From a checkpoint of a small transformer trained on Wikipedia.
Size: 14 layers, width 96, 3 heads of 32 (1 for keys and values), MLP 384 SwiGLU, vocabulary 2048, 2.09M parameters.
Architecture: rotary positions, tied embeddings.
Each number is 128 + 32 x the weight over its row's rms, rounded and kept within 0 to 255. Layers, rows and columns count from 0. Numbers have three digits each. The size before them is the row's rms in percent of the matrix's.

# layer 7 MLP down (transposed), 384x96, rms 0.127, rows 252-383, columns 64-95
094:144142126159219084153078147134081150084151138131136116155151134093133104100150129082150087123189
095:141154106164033104096128069120155116040102110180134152129100170112099147104180117126148122156127
107:165139112080127077103152183147100158133169138159145086134178088141107124091154053135062154110076
109:178156141081143134103160069158174129154139143107127098090105108101133154099179156161132119134089
090:132130105105127172111049150065098133114157133129159105166138138161133168138165194135226171067100
093:055171199119133122137112150122138124100071143069109145079129141139174119136096120163183103099103
106:132083114174154166193135087112102145154110158121119145123179133151132117122098151197114137150054
094:118114043117177127144167111121135132155064156112178153104164134113148161132098183171109117122119
094:097118150177127154086070112152170134102143178126121063105147097091075143125095182142079139158186
102:168127152137120098141132163106172046151141115112123142133103138157127133078121119154063140059066
097:166123132122109089148196152104151141063094091184075114079130139061173180079122148121146204135070
096:194102063110211144081076160111150132171151126161166119135076126103157081112155072173118115149107
099:116168059124154093110150131090127068103136115098104130139121159137133153143080000148087142140179
106:119086138111100104109104166101170152100126136115065083132165127113105100167107135145164183134090
105:130096135112105115140136119151154126095092149140081109185104137079148126150137105140144096117081
106:156120133107104096133129108139114092152150094184123106056145152085121114198119122124156101120105
108:129146153111118049095158144154133086109082145073159135150108142108127152132098119072119095079116
097:138140105133130124127100136089197152101147164105136174118125157171106113164102129125161163057124
102:145122057108113127151153093113137011123143135089140182138106163118117149155176166206138134113156
098:222154171130124202117154096149168188163144155173141142115081148162135116153109121134124079142092
088:120138133087096102132174132142158142205145111137132099164109071185182167077153113181133183115150
112:084172106152153139167169089112101138105159084147172126109122125120106075195151101105136072130124
100:151104097141135152092114108129132205079125217118108084097145160147118112116104169140161097164145
099:103095155125139121191110125127061182091082103091093103076130130117133121138109114135130164110104
106:107139103113117138092076111123135161095086147135141118118125113127088158107184179089203148164078
105:103113145092096166058111191123124152085102178107134140145148143101085168137118120138184163073077
102:106202094152174149103051142098140135111134138081162145118154114142090146092135127090187108081088
092:132128109122132104133134146120191171136125120155200139076098135119113135103117112073082127086126
107:163137116146099144136175133136089199122136067140128133145162084153104146106167128080129102096108
101:096214109134111095174161118118121176054087157143121137149162133114167153142154097099151184069161
096:165106139115096072179132117096161124090130126117101095180117169135147095137177182129123148139091
097:180072078107155073153140142132102114170163181085161128117132204105132136109139138103043112136075
107:139138134079162161175094124160090123095108140148093096137145160145121140101119126089108134108125
098:083143202116099156101047137129061143115142146149145156105126176163080135117149161070167140093101
106:153119088143117094172136188116100169210131111145170145126119100186089132133148173136096117098109
093:126104040113118154125097099118112146120142077159137135139096104186065116142099133127107110172158
104:125094167123157173115158080068107065093143148182138161132124097173177144112125206171186106112143
103:182126097152116082124105204090185106110220097119128117115144143109138120083163126180138076112114
097:117120182085172191149127127128075105122137096113144111255140111115107148182132117079151090131135
103:098110171118155090101095104095072129138118118141144158134110100134142090156119132165112131096108
103:134169096162246141093118132080083176105109172164092167104061165140148091147163129119136146128133
100:129098145175154112109103109140152086146168159126112120187153148135202113155126090122164154155166
096:146102116074128143141161053101193177122107132104158097097123149174118154119139113156144099128097
090:083107154127085098166130139157128190105191109105147169175175180136124154056112118139145099028107
098:110105142063161083153107142140127065132157101132060144195099090184101125167139127135149150130110
094:160097144080147137143081143149237093139142116153077126127115149143113152160124231079154172091112
102:135129128172139067099112131121159128091130127211103119147111211151183169103185170130157111149113
102:112090048138149137166125174143139129087153136093050148073135091141095128184093139144158067084095
105:137136117139103107039179110115097191138178141126139126122166123120152085123119062087165107127154
091:147113171120112121139158104109111100204114153134107139163105086053123115174169132079132082047122
100:123140113195112167155104168113163121146158120148073105095093131131131081126146109095159172027125
107:119149160145195160103156149104181153141167121047189155126167113138121127145129140121114149126218
098:139091074161108086145082092224165116144080117145093144150120118139032113131150149065147159118126
091:132175151084093123129140130135093121138072141106111108122142128119151102201097149132121147172203
100:132082122125112133068163181149146144137134089103062063057126136138135119127145074127114126096103
101:130166116133110133167144074121133100163148112095161131074113200185158121141187142106083116064128
101:154155092180100115137095151058132092129125106084131108127136130113138118181114109143123099066120
097:117113165107144183141058080131147141153150112114117134130132138143098117165158150084105081167157
103:197042073191164157068114136078164177129150117163076142137138095086113129139136143104106165102128
098:075129095170148148232127122113120071136116142151081164098122131110102097166176141145157089119159
106:154120131139106148092100115142144132091157148181169148112123088115161033141123152140093112153101
099:075162138153099103136179109141175128175084097111071145099116120102119187133076192181129023142195
099:128135113122110128116142150112155117224093090128090114124108106171131135153082077079094118135125
096:111138098115142091089155159087164189147120162124096202132093131101065118106151076125115073128114
095:160189169119107084078100126157117116164178146157137095063203166070067128140161146135135156153190
101:059086138129118103199143134125154097146106130104205128155170081137156153090102096089158052138140
096:154128106134185163148113122123106203129142223132122096147140125126117068140178135139164185137092
108:176144168146165131151123157064130140165122099133147154116095169151139130187103098126108146114121
100:166100154139152081172138184096115111124121094105135125053102129141081077134072127123121132130176
095:119134131135140076143108080104063087132188157177178142174101120159188109132141135086127099101130
100:178148157094086185116161115144136184095143118087144136125127158127085167137085097107248187133127
100:106124128141205177077105164172142105090129108106168177154145078153185154152110139168156133146142
109:163123109097152100095128062142144151101126176128060125081141081134098112109158146127142177180142
095:133137110198106080210085176164130141084119139144094128123092133174110131173131105057154106108144
098:082096141116103176120140112095129092156079106098138142157153160127089060085074141172082110156152
106:172132138121123113227131087177074176093098122190162116115158115131165089135168145159164120163157
098:122083098170097132134112073101167165161123141157156169191062134143192160132139131116113130114127
097:125113153116126155126148196169097093169174186125110179109146076167122054176171102104139071149112
104:156137154175143203068166122131186143098174103121138152099124101131164176094174058192128133131179
105:133118092200092078132166151126098157184083124173150128110136099127149116163118100148111111128160
098:099180132122139154141106143141088090166141180093103127112121097149139162114178170141158143168101
103:137157144106143074146134140125179174154124133136147112077100146167077092180160207151179171170151
104:098169112166127118138108107114149173156125105157114172168145184149082150103102135093101159140107
097:185147077087096038102138129084171099112054148081145144109146127103156152130070101110110115211169
092:166146164110124166137119127127190200197072142143138123135099088077135101152131106113137095132133
094:072121117127142080113132142142112011148111127137153095151157115110138081122164148191132134092196
098:090167123118146115155151126138067102166102124116202134146136108156135140114113067187175085148181
102:108111202097101156205104157141109135042126111155084045142131158092115130082143071102158081138159
102:158106134166150052117144094127112135108040116152118111096178078133122069143157119134120149096090
102:183113131076128175103135139123152166188190109125110178090108136153122160136188128115111102111123
092:191086067120148121160135142108137231166096110118098132117081114131131192154153093102074126101070
096:100186101165121164120118174100172128109140169118145082112135129152102093165074097181125115117080
099:162146169100136115131088130063150057125091144176119116129188122207141153133179100116124167087160
101:112121138197102179094089172101140094205142116109133103104114110181079151128096124184100152125131
093:111128132154094149090139183078114130126086118124102069125100131120164114121139154131131114077133
096:152138111149114104057081122163113168165127103104105124116093150155143159114145083172093158142127
097:073163181147120124096142109171119098175152147100126131120156202087203105092073133153130144102143
105:149139116210073123131136071090141145103143191070096141093095125175114112174118106141123108148137
103:096139125141115156117122156150105104071141143170136074134166124132124181099042105115120164109114
106:108090145107121099103133097125112114117122113104102140190123126129059084183151145126080150139174
097:141124168151155137161136154176150174062159135186096096116133162151108110113124051160120104140088
093:185136155128163159121110139123094059094150114114092124147126143138138142156134102152039117162169
103:127142134118100108153157185172162080103102116195139180105129112108153128175165114101120136160098
104:144079128150118133135086173162108049212162111145085155117200150121081138088154101122135092136138
099:160130135127134177097127095078143092146128130143193159122085137094138143141112125130145101162169
104:128132140157112117111104099152089144122129148114129132105204079170180092132140120124101184083135
105:125115148134098146138140135180093063073136126133109140110148135117091142135145116145146111125134
105:114149136121171126167127113150112178147144153138131068151104101119106075137109155109103035175134
096:139105167158064160084167135157162106099120144111178115144165158186193168078099180135128041128100
102:147087132171171112115122163124048136123099116144088143166121153131133173187108110119147132150106
114:162181122110098077095198142129110078121156124118126140165104129114135213147103095168089112103150
099:189109121135107148105182072158116136115132092139076148058144100128165132128131123136171118179116
101:133124078089163183136114143125193182146080152118130176110071104154115153108147119123205142077081
097:142119112164102063143104152161158067113087087119103146136142108130141162164131157137173160133139
103:100104089136125142132086096091165084208121093137123116083138130103075166102133184169074119162104
094:133113169116081111127159159151096114145156123120110136115130113141103111108177078176115059121114
103:092137124152116139124155130152096157182135132122173088160073141135104086129103116137118148192124
108:081166118151149193128147133136090089098117151122185078184124135085128161094164145097128061099180
111:076149171121082064133120119131079141146123137076110193110177136161073130155129165123147121209118
098:158107132124159128169125138127176146093138164158152162195155116093171128122151113128114093164090
101:086129099136079140124133104100121220086151060114124133118082113147096166165132084095184135166138
090:106103079126100109151120117139084115133098125119131141113147145097143156103094064104070136133123
085:094124112139145074146082152129108119067121166108112140141104156127075135149182158122111125112111
104:145138134151049174115132127100123165114155125124142144142135216115130133119194130093072184086073
107:108122088129091097091093109086056101152142137107163169177171126131129147145121163165089119121105
103:137130127211085137168110146128185142093123189109117147140087187133115119075095166089099147142094
099:113127138055073135150133154157137082165167147131129121100174172122144141127109092181089140150104
107:139162088169116140058126138135168160130138189165097133139130100157100063120140176176086243145118
094:111082152140125101120123156125125202164137130093174108236140088127127108193124097126143096189111
103:188131134128110198167175085128138125175144108149164164159134099133110107139112092164130115110132
095:138121148172141160082145115130125066171097053136106152164118156164178124169140163122108079121100
098:168177134108076101099073147103148147105153109123080177107133153135147083061155100073136115141074
# layer 7 MLP gate, 384x96, rms 0.142, rows 253-383, columns 64-95
095:171112161107120077121138165103150140082183145187134125089086110079097198094141083098128066124064
092:101056129069110128076172153094180083145062149164084144134112108123170125173074193141150132172135
096:094099116180101132163140121135071179109127161145195162105151100126131134117067049154146073107165
097:092112056118104118054113104127146103108171166091093149156120073127118100119123118088098102061058
100:109151102082101130124056114097137082116153102152162130138108143154104128100126115143190097069106
101:136139089136059166164164100105114141149078107168130140148217090106145131090126134109084157124094
102:169094143128037129136118102083096107069099108175169095180169080133147158063102147181115128089110
095:117071127177186138145126139044091089148112180126131105089123090176158149092107103134186165133163
101:113159131145111085175101153151119108088118183163149152163100108115171112125151133127171078164111
094:080132096102157181135095188127149109074144138183136170137166106146100130070110147177141120116079
091:158171149078115112110144121099156086130144130137144176129096023149146083128143116214093126131136
098:086108125043160126119145149107120122160162106164157125111189137127105143112150133151142123165169
104:146145101149153109117152119150191190128118131083094091100130086133086124147121121076147162039168
103:090152086123134113180139136121143117139126142145165134129136114102115094088129137095059154145170
103:172055158080077108113092124136134126121147115156077176083160129109131108128157113122124116114102
107:148157139142155194157122168110096128100139112124067137148114109139117096186165136136136140087078
103:106083132062103129163125171090135069151078063118082086118173152043093117145167112158140072168134
100:114143160116163150116096185112156116187167135143118106121097159160079138097109163121110143068127
103:182168118126185105100125156122097082142130168193139085128089146148127184156108081096108216138116
092:132045129105134127076113083132066154146152105180133087071189093090104136124038104120144100185142
105:151115142167142104108094120116098150176119131143049135157116104074155180174182121127183093098147
105:159110172102101100133168116064115087118133192166121128062095170168091149156120088134164121180166
093:185155116154120130078169145114142111157179136215155149133062128134072038070102091134106087116101
110:111137125207107115127132152145143150133101167105100161173159135108167179087189160105121168121151
109:105117132085104130121102158165113106138122193169116154049149137042104069154136095134210134142117
106:082076103154137124122143169158063124169114141098119170118105112079122157154141155184101086087121
096:115160124134156159117181128101143087069172095121081115147178160113132103136141156061156111137145
106:113158121136126134137072200104120074136092108115136134177091069115108108136108141136141129142122
100:110139099127127129145142153095147116194164143134173106127111117066117156090121129066160099129113
098:092157154121133153102099190133086113092148187138178143110131088188089056124059110136106113148126
098:153147097122104102132114053121120132155064188111116062158140129095139095115155161145108117142145
103:131133156117073054147086144091143048140130114155132091134146145108178075101102168124096165097097
103:100120195109131114077120136138083152138154106146161132104164163117091143110052086110135131140095
097:075082139132151117205160096151120048158150109144106153077138082111172092082091165152149098112132
107:115117127108117138158145122143099139187142107233079132148108124100170117021102127103183118151129
095:112119095091104115111095139124080117169145145179158103140194149072099141156110142118072133088092
100:055119156153086115145144136147119118049157198136145091153124167101130136125144115118132056095119
098:043153155087142118139121131126157147166098138112163107101114158131118094074094133167147131118141
104:109113131142119093102130208146123112118069125117047129159149108076114130087105182104089085088130
108:113148081181107102119103131098119106143069116091137159140108195106160136124099144103123079133115
093:124147115096113159103110136123067129154095069125120128155091056135133144161112094095111161091116
092:166097172194128116099126165139119082168165212123174164181114117124062068126127101072102127100088
091:093133112148099080117076133118144157114109121198116159123106069063112126149107166160113209176116
103:120123175155108135079130099076155149072091173144161108146214097116134104084158145107182125090113
104:150178073126062025133169101082082142127089120127172103090123107106124099121089154181112098086138
098:140144147149078137135102097129110153125071143144139059089065127148095144095175138183138147084088
100:182147178109162134135125077149120093168153118187137158173090108141179107110141106069100142084156
086:135131155071173090158098122140109121139148170144119123168110069122076146130044105121129156089101
100:102144142090118106132157062125134151167111099136078113112141157172120086120139147138101115109123
098:127165148141118084158130082094148074152086103142172114110107150094093102079152151136121126127147
112:102136101123119088115090124112083121161060095193151091167157093140114121136065119100152103091139
099:158082148114131195085106107140143192162146176113088094149147158104144157041104181161109121085158
097:093027151164166136102089161131147099129121070179148138155193191121133114154152113174120086109114
090:093153167122104166138096135141130148145099099097162172167112121089142193160074100192169140152158
103:056100098114141119134140138122097116206138106088154139089103135129084116158095160148147084127126
104:091071177135122154114103152131151162176128164168125152134113093110193136103134122131127142132132
103:115105151149104112112124144064132149110086124125102166151173077141160154127160112172087110133107
108:065025120127155102114154097160109044094132123131114060151083085053160120121080126081125093101101
096:114139117049168146129114157161096154149146199119142115118108127170129172141098178141104125105122
097:132117112093051119136137194153136101139115187120072058143120155114147153139125094107185061092104
100:068083153126089107106153130110170132192068114159111166121133094098149159145089061198114160130121
108:125125125124155125164150143093067075057123184113160140144140141137146158191145099130088130107198
097:104080117091140092104138134165128166140118118138104187192174093129115144136127087119152137081118
093:091147139093054149123145132082130142156148144131119140140150141116100160180092132143145103138147
098:174149106111100043133145164129117136134058136070135110059084182125092091136136186138116138077075
098:069142141087116151150193127153105105146101171190183109127138139123091149115120089193117101080106
104:109114111163171054100155093121062145124104134178184129124158103136120141118077136080103108122115
096:155143162156211124092147115159089094104081142113112140077173124047093118121107079120130166134162
098:114124029167067112146088145104111099088129123114081124106160117150148091069168156094085096161133
104:113138126136171118092091187138132195145137120109082126164147105114166113133169133098162054150122
101:112094109143203126135127138142159109169149155174138137157145150131075174155067136084129169143108
097:108093176104092155084169192141174159129131130079083143182114193091108085080146109087124107144112
100:096132150170126128139120106144149130132110130123172120179156109125163123095146121070076067110167
096:098140136122166114140109126113111200172108050094122147139133096109102141154157132165145188102084
111:112074125087153108197081155136157124189062106164166149138111132128144123172104081161129081155082
104:101097145116113140103105148178085076108123110124138134104072087120139124169091171118093143133114
100:201166168156137089129127102021181125160128152105166171116162137130126165107067161140162192148120
100:160085137131115141074151158095166151119117154135092115154073083107138135172124060140113110120159
103:159106135084166155063122133115093183124162164179144151084145138150150160166132135136131111100150
096:154112121109088130167147105063094073156095158110081110133051067103114108163185155093129169115144
106:136176109139134136168127141148100120134088180145092157134192082142128138135084140163140117079126
106:126150104147152160166175138108118172163093124147105165182159137177140120162172171108139102142110
099:145101116176164140148158169123132162094175165151154120116183123174162116114171093158118127082144
096:134119157147085177090161152111131115132135109163096083191122153112120162120108102188153126110142
099:128100096124121104125201092101193157158125189077146140113147120136106135148119093148138225156186
096:154120103078099047155116063142142109166162148155157196156188111196087160138095113135200119174094
100:116099118106094126146157125108126121155070105117122128057180104147125101097149187064061083132050
102:111113185133135154062127125137157123142126157150152119158116141131078136120102165112108075091184
096:086204133137089118076113174095135159147082103149139096190149157076206126101178150084120118124197
101:157139187110116117125065158066097107056105095116086135065099137107021166095093124097089097169153
097:125163045134115108076078136132114132178084118115144127130108089076072173119120112118133088135136
101:097121177117124120117121067105164133087117095156130107097149135089141134105067172173148134124135
096:162164143141116105098125106159174147100117116118099176084141139162094113118093127109099160145103
097:169135103145155153068100122075145187106093189099120135047180147105101092148176161144120157088178
099:157106048110191113161146153081125090119155113139121199132115117147119060126104133122100130101112
098:081145148108116153129126104093112164163113120143092148182097160149131108125125146091051083154199
097:080123039166125124073174122116110149127078112173120072163062093115121168128134138136181121076129
099:172144077090136122152138125073130109148132135138118101146086164064103160191068107138090184106113
112:127079115125143097108098121126202104153110137085144122157102132121108129095133132130114150102059
100:168110141093094104133101166041153131160112087136093138139100101143082127115175135132079119091129
093:149108114089179124109199125112114202113160138156195120103098096101135150071078118095160164111101
100:102087148114090129200155147170132101154112151192140083201161097117169112179144138130134161109109
107:156151178115134167062103116168110077142084129150167122133121117089131156098115077091150090140122
090:124114086150137161127145143091172130166094091137129142125128073145117113135132107131092122168116
103:158122093135139071173118122087153159086122107153139104121095096089102136117107155122124089089183
103:096096172118085047123100168209141123176103139157127148116151112148148092088139165105177106123143
101:146144085108150085155076155107111093085137105122125137091195145116094113101129133144179073101069
104:114138163118126104130085058105072162112115137154147107105085132120083134156124102103140164092101
097:092189096156118106089159171103167128118132189140119156126107089111124135092094101096135132110140
091:055163147108128146152155140141100116116069146139089205174098095075098149168146170147115166114148
095:127100201122132139185149158089086125077059098139141131153097169122155071092129150141100141142136
100:137095138203131140127143143107137102093158095166105117136159127141066113142127134119094133156174
099:111061120072065115099176169119153182060094118134091168115173196134136163152134154064102128126087
093:109155100151106111104112083130144135082137129105133084121107119071099137096072165126138142089122
101:155090133150177154143136140179126086080147138129127148149061139125189107180194115113132097101085
100:163145139149187132158093155094140121107143113096077113149219129089105115093187160156137146051126
102:135146155188078146182142210173122134166120180114147150157117187108133117112145130145120083110152
106:104120204099169100123119150146100102138075134151079119117069163120115103094153154154144081167147
099:091087123163155156102123133127121085090137157135159162188061115084133112171161142144162111114143
097:073144131159118123161140102109132136182090114188118102124171193035114085138159193095146111148124
085:099125179153183121166103169064193146099123123134089126114129133109098142142160115089125172136137
094:140121141127125147145153166126174098111117109143179146130123112160108150149081080106121127080131
097:196188190126086085196107170075132162139129105119122180192125149113140176064105128099158122114130
102:112142087110077068060077139070106113115155119108116110156146122080141162152137163101121097099147
097:132110173015124081147127139145129130116155121121109133148080109072120098168156164162170087119139
100:160161149144158145082173139142114104090095143102168137174098149175133119133154170095152120154072
106:049137183112100151130090108170089113106118069133156126120068163144120108118054127077177099091101
103:115128081145244162128136091153174122173141152144121119152124142116108113178136112113127127059147
105:153134150174084166161129130057121103132102132142087151131127112137099094147204121158178119127113
097:102123046085117154149155194063098091126106145157175120135133104162183128187179149178125152111100
104:215080119086092130115126103106118099133143137185116078138096118158099102129114153175146218104149
# layer 7 MLP up, 384x96, rms 0.138, rows 253-383, columns 64-95
089:120134148128130110197146126125099113156158186092111155162139115067118152086122197175190109109135
110:168139126120111149123156157110115172155070168158072056098197123190102142131119166163093156151112
107:189105149124090126147157151096022121165150116194117085139138103134155073138132122124147188159109
091:097147154116138153071140091126143113103093080137158158079137083129114187136143126172121119112175
094:095095159150133135113051066106161184101152098126069168150086172125122152086173132137104117094133
106:075153101162073085057082195156116104128137121095146147147130129112115129107150111118123117095181
096:076180168126165149136119069148116131161205128103139170091092151123087061080111166159162166098142
100:065124118149098115124126154181105148153109106076152136140114131107080157159086110081137105118089
102:135122174135124177091099117134092101127094100163075119169085110135118077155069085115145155153127
098:142116066123155105112197164120165119117170070144108133118120112090161096158111182152077148128122
093:112120132127106120105105149102129054125046122132086108115115076179135097100090093130108115090077
095:099190131125148093129134140074096146124133146188129148047142139172141099116131141172126141117132
100:153077119138125157194132165105166136134081136102122181170161132097087160118120130117156106057195
100:124106088118141124060130124162108204127141152073082116166124122136172216167151115162069112151184
099:142097174143106108093112163117180092105111069127121171149107120103107136119124059112103156148206
109:134113112098120161126117077149114109165148134146080129119145102124108081134106160108070152119144
099:170043152141127130155070100126150151113113159113150141176160063111121120140090169084117127111103
108:110087121140134088147110138086124091144083145087186173112149103120124109077130156204113110150112
102:122098080104155182152152107099086053202157113129093127139100127142113047109117106105171183104167
091:177134091146169112109125135187122095119183158099106183155136160140141076073076095090165096160172
106:106156090115198098117134152179179149082171150173135173167113136161085076087104156132126117135114
100:134126115143119094126155116064116128062144125139140110175135169078075190135129134104105128158108
099:176133071157107148134188103109139120087156088067145029118104199126163182141155119162146126149148
104:161122172115122115103082161109165145158128119087101103093193144111112126085171076081166061164181
103:121149124156059140133140203071129090156055112113178109141159146133137102102162126122165133096089
098:107114122115076104175087118153121130107166130191139133120125111114097116150150111124194112117104
093:158116129131112191166089109137120100112143105076161114183127099166124152098159201069166134149097
113:125156118111094140107194106084078118177124104120110135119119164128158144114096095140143077137163
100:081142128108156120153113143087101140078126091136139150142081163168093165163168081147103153189129
095:113156125125139130148145103118158068130101136107127183127086127141126100125139192163125161117120
096:123134122074071087070150098094151141145075086149159152139139167102085121168071131121102141120140
111:146120174127119171128102125143038104109114158130085128143180130119092107152102172117084104140103
105:072122160170134153091086143118135207128192130164194123135113191136126093065088101122114134137093
107:151126115156109131066030141161118186103145148073113104162108161129102194125132152113115150104141
097:163136164142056074118095107136145128189174170155132108168094044116112120063124138088097154115116
100:098099101118156175081141103116212135089076074169186101174131155169145108091126120130103136112106
104:162151134120071131109062143145134145114176128170130126145153149144149142100194133129133122137069
101:114096128077122070138105138135138129140147071131123180147133135134144132094093130136138131076126
103:132142126107155175074095057099153110209128164139148161091145098172092112160103137117074128156115
103:163134162113169139091050086085115158158176106140157171164105145132220111092164084078143120046140
101:133159153080087145165175143118135151135116118117135132148129122142150038176091160156146108131132
099:107105095180118136155142142143110062193133173044140140129153157114125055179132089075065102153108
094:115102093122170114111170118182073183121066091111118133139121092111131122106114147116117124087094
096:180112166167069170137148159139119139169175108146149068141134098142090080121095152174141098129164
105:150070098117135203161120184133154124151173155130105131131190127170141130191118117070093154148110
099:135158129187122157117119163174117099076141127172060090187131132178077144106098131147109105138074
100:138191143065114178121094060117074152174152111113126119176144140116106160115207039137100117119096
098:106139132142147124160189130112132152144174090186115145141139087153094043121134121074055118139078
094:084111147174123134129102152147129160117132117095172128221168110112153108123138090103122151091054
100:150140108162186172136120176102138166152141120079107111090078094118120148143110132124152151116192
113:152129111111158082091078129159128107163105174153090121120171170151151152062135076102080110123104
094:157174147128118119109157064126067167101124147155129153070103121133191129109080081148162114114078
092:135127123031168090107141100138121159133148129104168171141170139111087038138122151176106167126148
089:112134162161180100123138093111181154148129157138190094066120166214113107082067105118157129148188
099:112091148131092145068175138150189129081106113085095137135086136113133195073128134138079109129176
099:117098139139107174098166105128089171142111153121134147124185080078112141137119111178203200104167
103:154095153122069119114129173134117107135129121140142201140081158124077154044103149125186143144098
107:196067098090146059100081125099180144079159095162087122163103168138104155089116099135149158152123
097:088136123162139076124120094154102098147082107083111121123168114079141136077161082119166125082146
095:145096121116161161172081140108139123094135181085174046148121112190144142106126123092073116097161
098:169172116176175103134103145123114117105188103153106142093143101088141113148137109096128050165092
108:113173104173120194164147115122096088132129082093130142168144137145161086103126122104146100171098
093:150114128158094112102133085133139121092114080156088126079115170100198089123148085101159123135072
100:129035094145113097160097092180186097115146129102132153142081114122125132133131125141193116118151
095:184110158151070124117126079115053122118145149153063142099139112106073133139116157125146178134177
099:102153149144190138073113097095131172133164151103130103140161091131061139080154106141091108101100
101:101114110160146156140168154151130124121108135134130196192143166094117120095168084142182162072088
099:126162131134151094172128153123091106105117174113109089127116109084127118079105176080128120079084
096:135102105111096173134097099092149119121039130045106131070176148078124203129146105142187178170177
096:166085098162089076145054132131168191095157081121123125118144109098174087114181182210161160129168
094:100116111130099148125179158129152159147129150126171125144141121137128135095189082131096162123138
115:089161071154155196144152165158126134131140115130099155143093159080093166131073125154123149146080
096:125152132158106142129100114131150126118114151123139136152133093117106111142114170128148113132141
094:164101094127089062143158151114156130210127148056102186105133136160107093112107120140178155130110
098:157137161182094121103135117138112136147122086080034113128139098139150165137146120143121096126134
096:178184122086106150120091122111139103110120139116167184113156142135064084101069141204180151107145
097:141149068184146139137123134119121144091176117123147070131093130105109124098036122115136134170186
101:119186128151130148062096149116153097087152150132192100108138150050133112096156079135154090090106
100:155168092151090143108148146081116139147073150236172172131128143152102153115169162054133110122148
098:163124176047136106138184153179121127148082171179124111164166174096126132111122101162118113126135
104:130176130127163152142040109122163176160103144134154126125124074113106160099138095140152162157143
102:106142175107105103190099099076140140160145184154134117112095163153139140162148166100149096161111
098:146144165112149112099156137122120191075143080114052160154104119121087108167079143143144096096133
090:138161149094134096145124187169113098147182167094093122083106163115085102157119137157179155173124
096:108114084144105134121096148080164150138166079123150175163157134158120159116167121110154102173056
103:107141162083083090112089198116109154131162125155115127067118085139119116120116086072119124138128
103:141064147090110153135182089121142081070065139158121081097151111116122128160119147154109106131137
104:107154099167170138123129152106143087075185122128119084116143141138162181207139138119115094088110
101:040147162127095150152123095133086125140102120129082132128118139090107174133169191155059134097124
097:143115171108111096168116126179110104108148091097091175121173074221137177113138139062079145107148
092:130113130069112194102161080131077134163128117150166188074173126135175120132093109078192137127141
097:129094120134133115197120133138081098158098097063179130113099123195158153189124094088104134083165
100:121112106111115107115161088115129139134090117078104143054176113172156131122064071130200106074117
096:086073102121109115173112120102041070164111104192168111110096156156116122110143118125093091082101
093:139144031106093155166159222093133165158129121079123115185105134150120113158095108111142140161104
100:115147124090128171075128160166181119187071082142182121132116114096136115108136113151107137146154
107:137132125172119117156103094071166052125143144086122104117108091092145136133105111157176140161168
102:129130139141158180163132165146164139123103123074115188103154146087147171081205128128153104120131
104:138112074187157113116141155151156129190172109092103067146128157103155094116132168158125131049096
098:176114130066136142163166177130057084171141096069131157135112116095095117192153159174150046103119
096:066141087154159129139181147132113152207152127150198146114121110123144157138148145120176125126131
100:112116184158123107149122139137181098181121085136134150100112135174155173175169099165195085120139
102:170185130171163120154109136152096075134089143133179086147127106136199141115138183155120103188106
094:162180157125100132124103131099085120123137101189140154125159087142131154144125099159158153107114
100:156080054087129121148152120079083102157083169147115133164094164087159052146124098080147170118169
100:158142146141156169174118079161134177097125162145117142131182100096091152096147107130182099190130
105:163152101136123083137146159161102103165130099105119137048115160137091063112089128181177122128167
102:143103155151151137118160136121083152123094107148144153173159098156064095108145091115142128133135
097:178099087134096146191121190186119080109142164162176127089121119082163107112108162121118108058154
117:129161104126085121143106128114123106127130111120118185177102143102169167074104105120110128124125
099:130079076142094194150085074152131098036179099130129116126145081104118119109104142153101143096110
099:209141133073184164113112109182097107093084078086112133153121183082172165125131099117112122126164
100:167141098122122128163135128112098141149144070147127111081074158132148163151112101179106168127084
107:102154112139210140116158083045133138140104090142174136153139106132121205098143104151139101179127
094:102137136182169150134109167124080142157174128133104173167232137094178114169158078126112127156089
104:114169047160147109133090141130121089137097159072136198123139112094119098159142153117104160129084
105:125108095093132121120132125180107132195117156132212206115125124085089166117120133081122161106118
111:099121163140147164086128079176134214145139096109138108150155100137080121084157175120171118133165
105:141087115097116125139119118124136168127100109122113146124063137073097125143136133142120132116141
098:164151076157126135100101164102189155187167070069131087112138123139093183105115143116126146130117
093:131113132136116151146103136199118160121102121159173136133105072112091115130142111063170090121167
088:082087145142132181109106093091155195143164105181123092109113095153128130185159182190120123110158
100:135131108093084152107147140087142116105152155226132125166183166179166160104158104149107114110115
110:155144140184200126125137120103141175154127126122108106106129129149117144146107185213100173146144
104:171119149212181120143184107149146098149128167123103098151135115109081210115097078182139124152163
099:147159119117132154117154131153101097126153158120150087143153111153118179189140168095110120192142
102:164192088162076134107139126101108056184150167128141170085088146155151104139136128183147128146108
098:152095144174160119123100114126137150140118132208196068184100202138149153164112142100100128085120
102:049154082195143139126104159030141142071117117140118138108084087164131072082076089135119096138135
098:099098136118152083162070123139125139115165182106130195119150118159051138110104098186095147072112
106:181068153173105166120135106110125101095119147129123118117150088149224118163174206107157191114133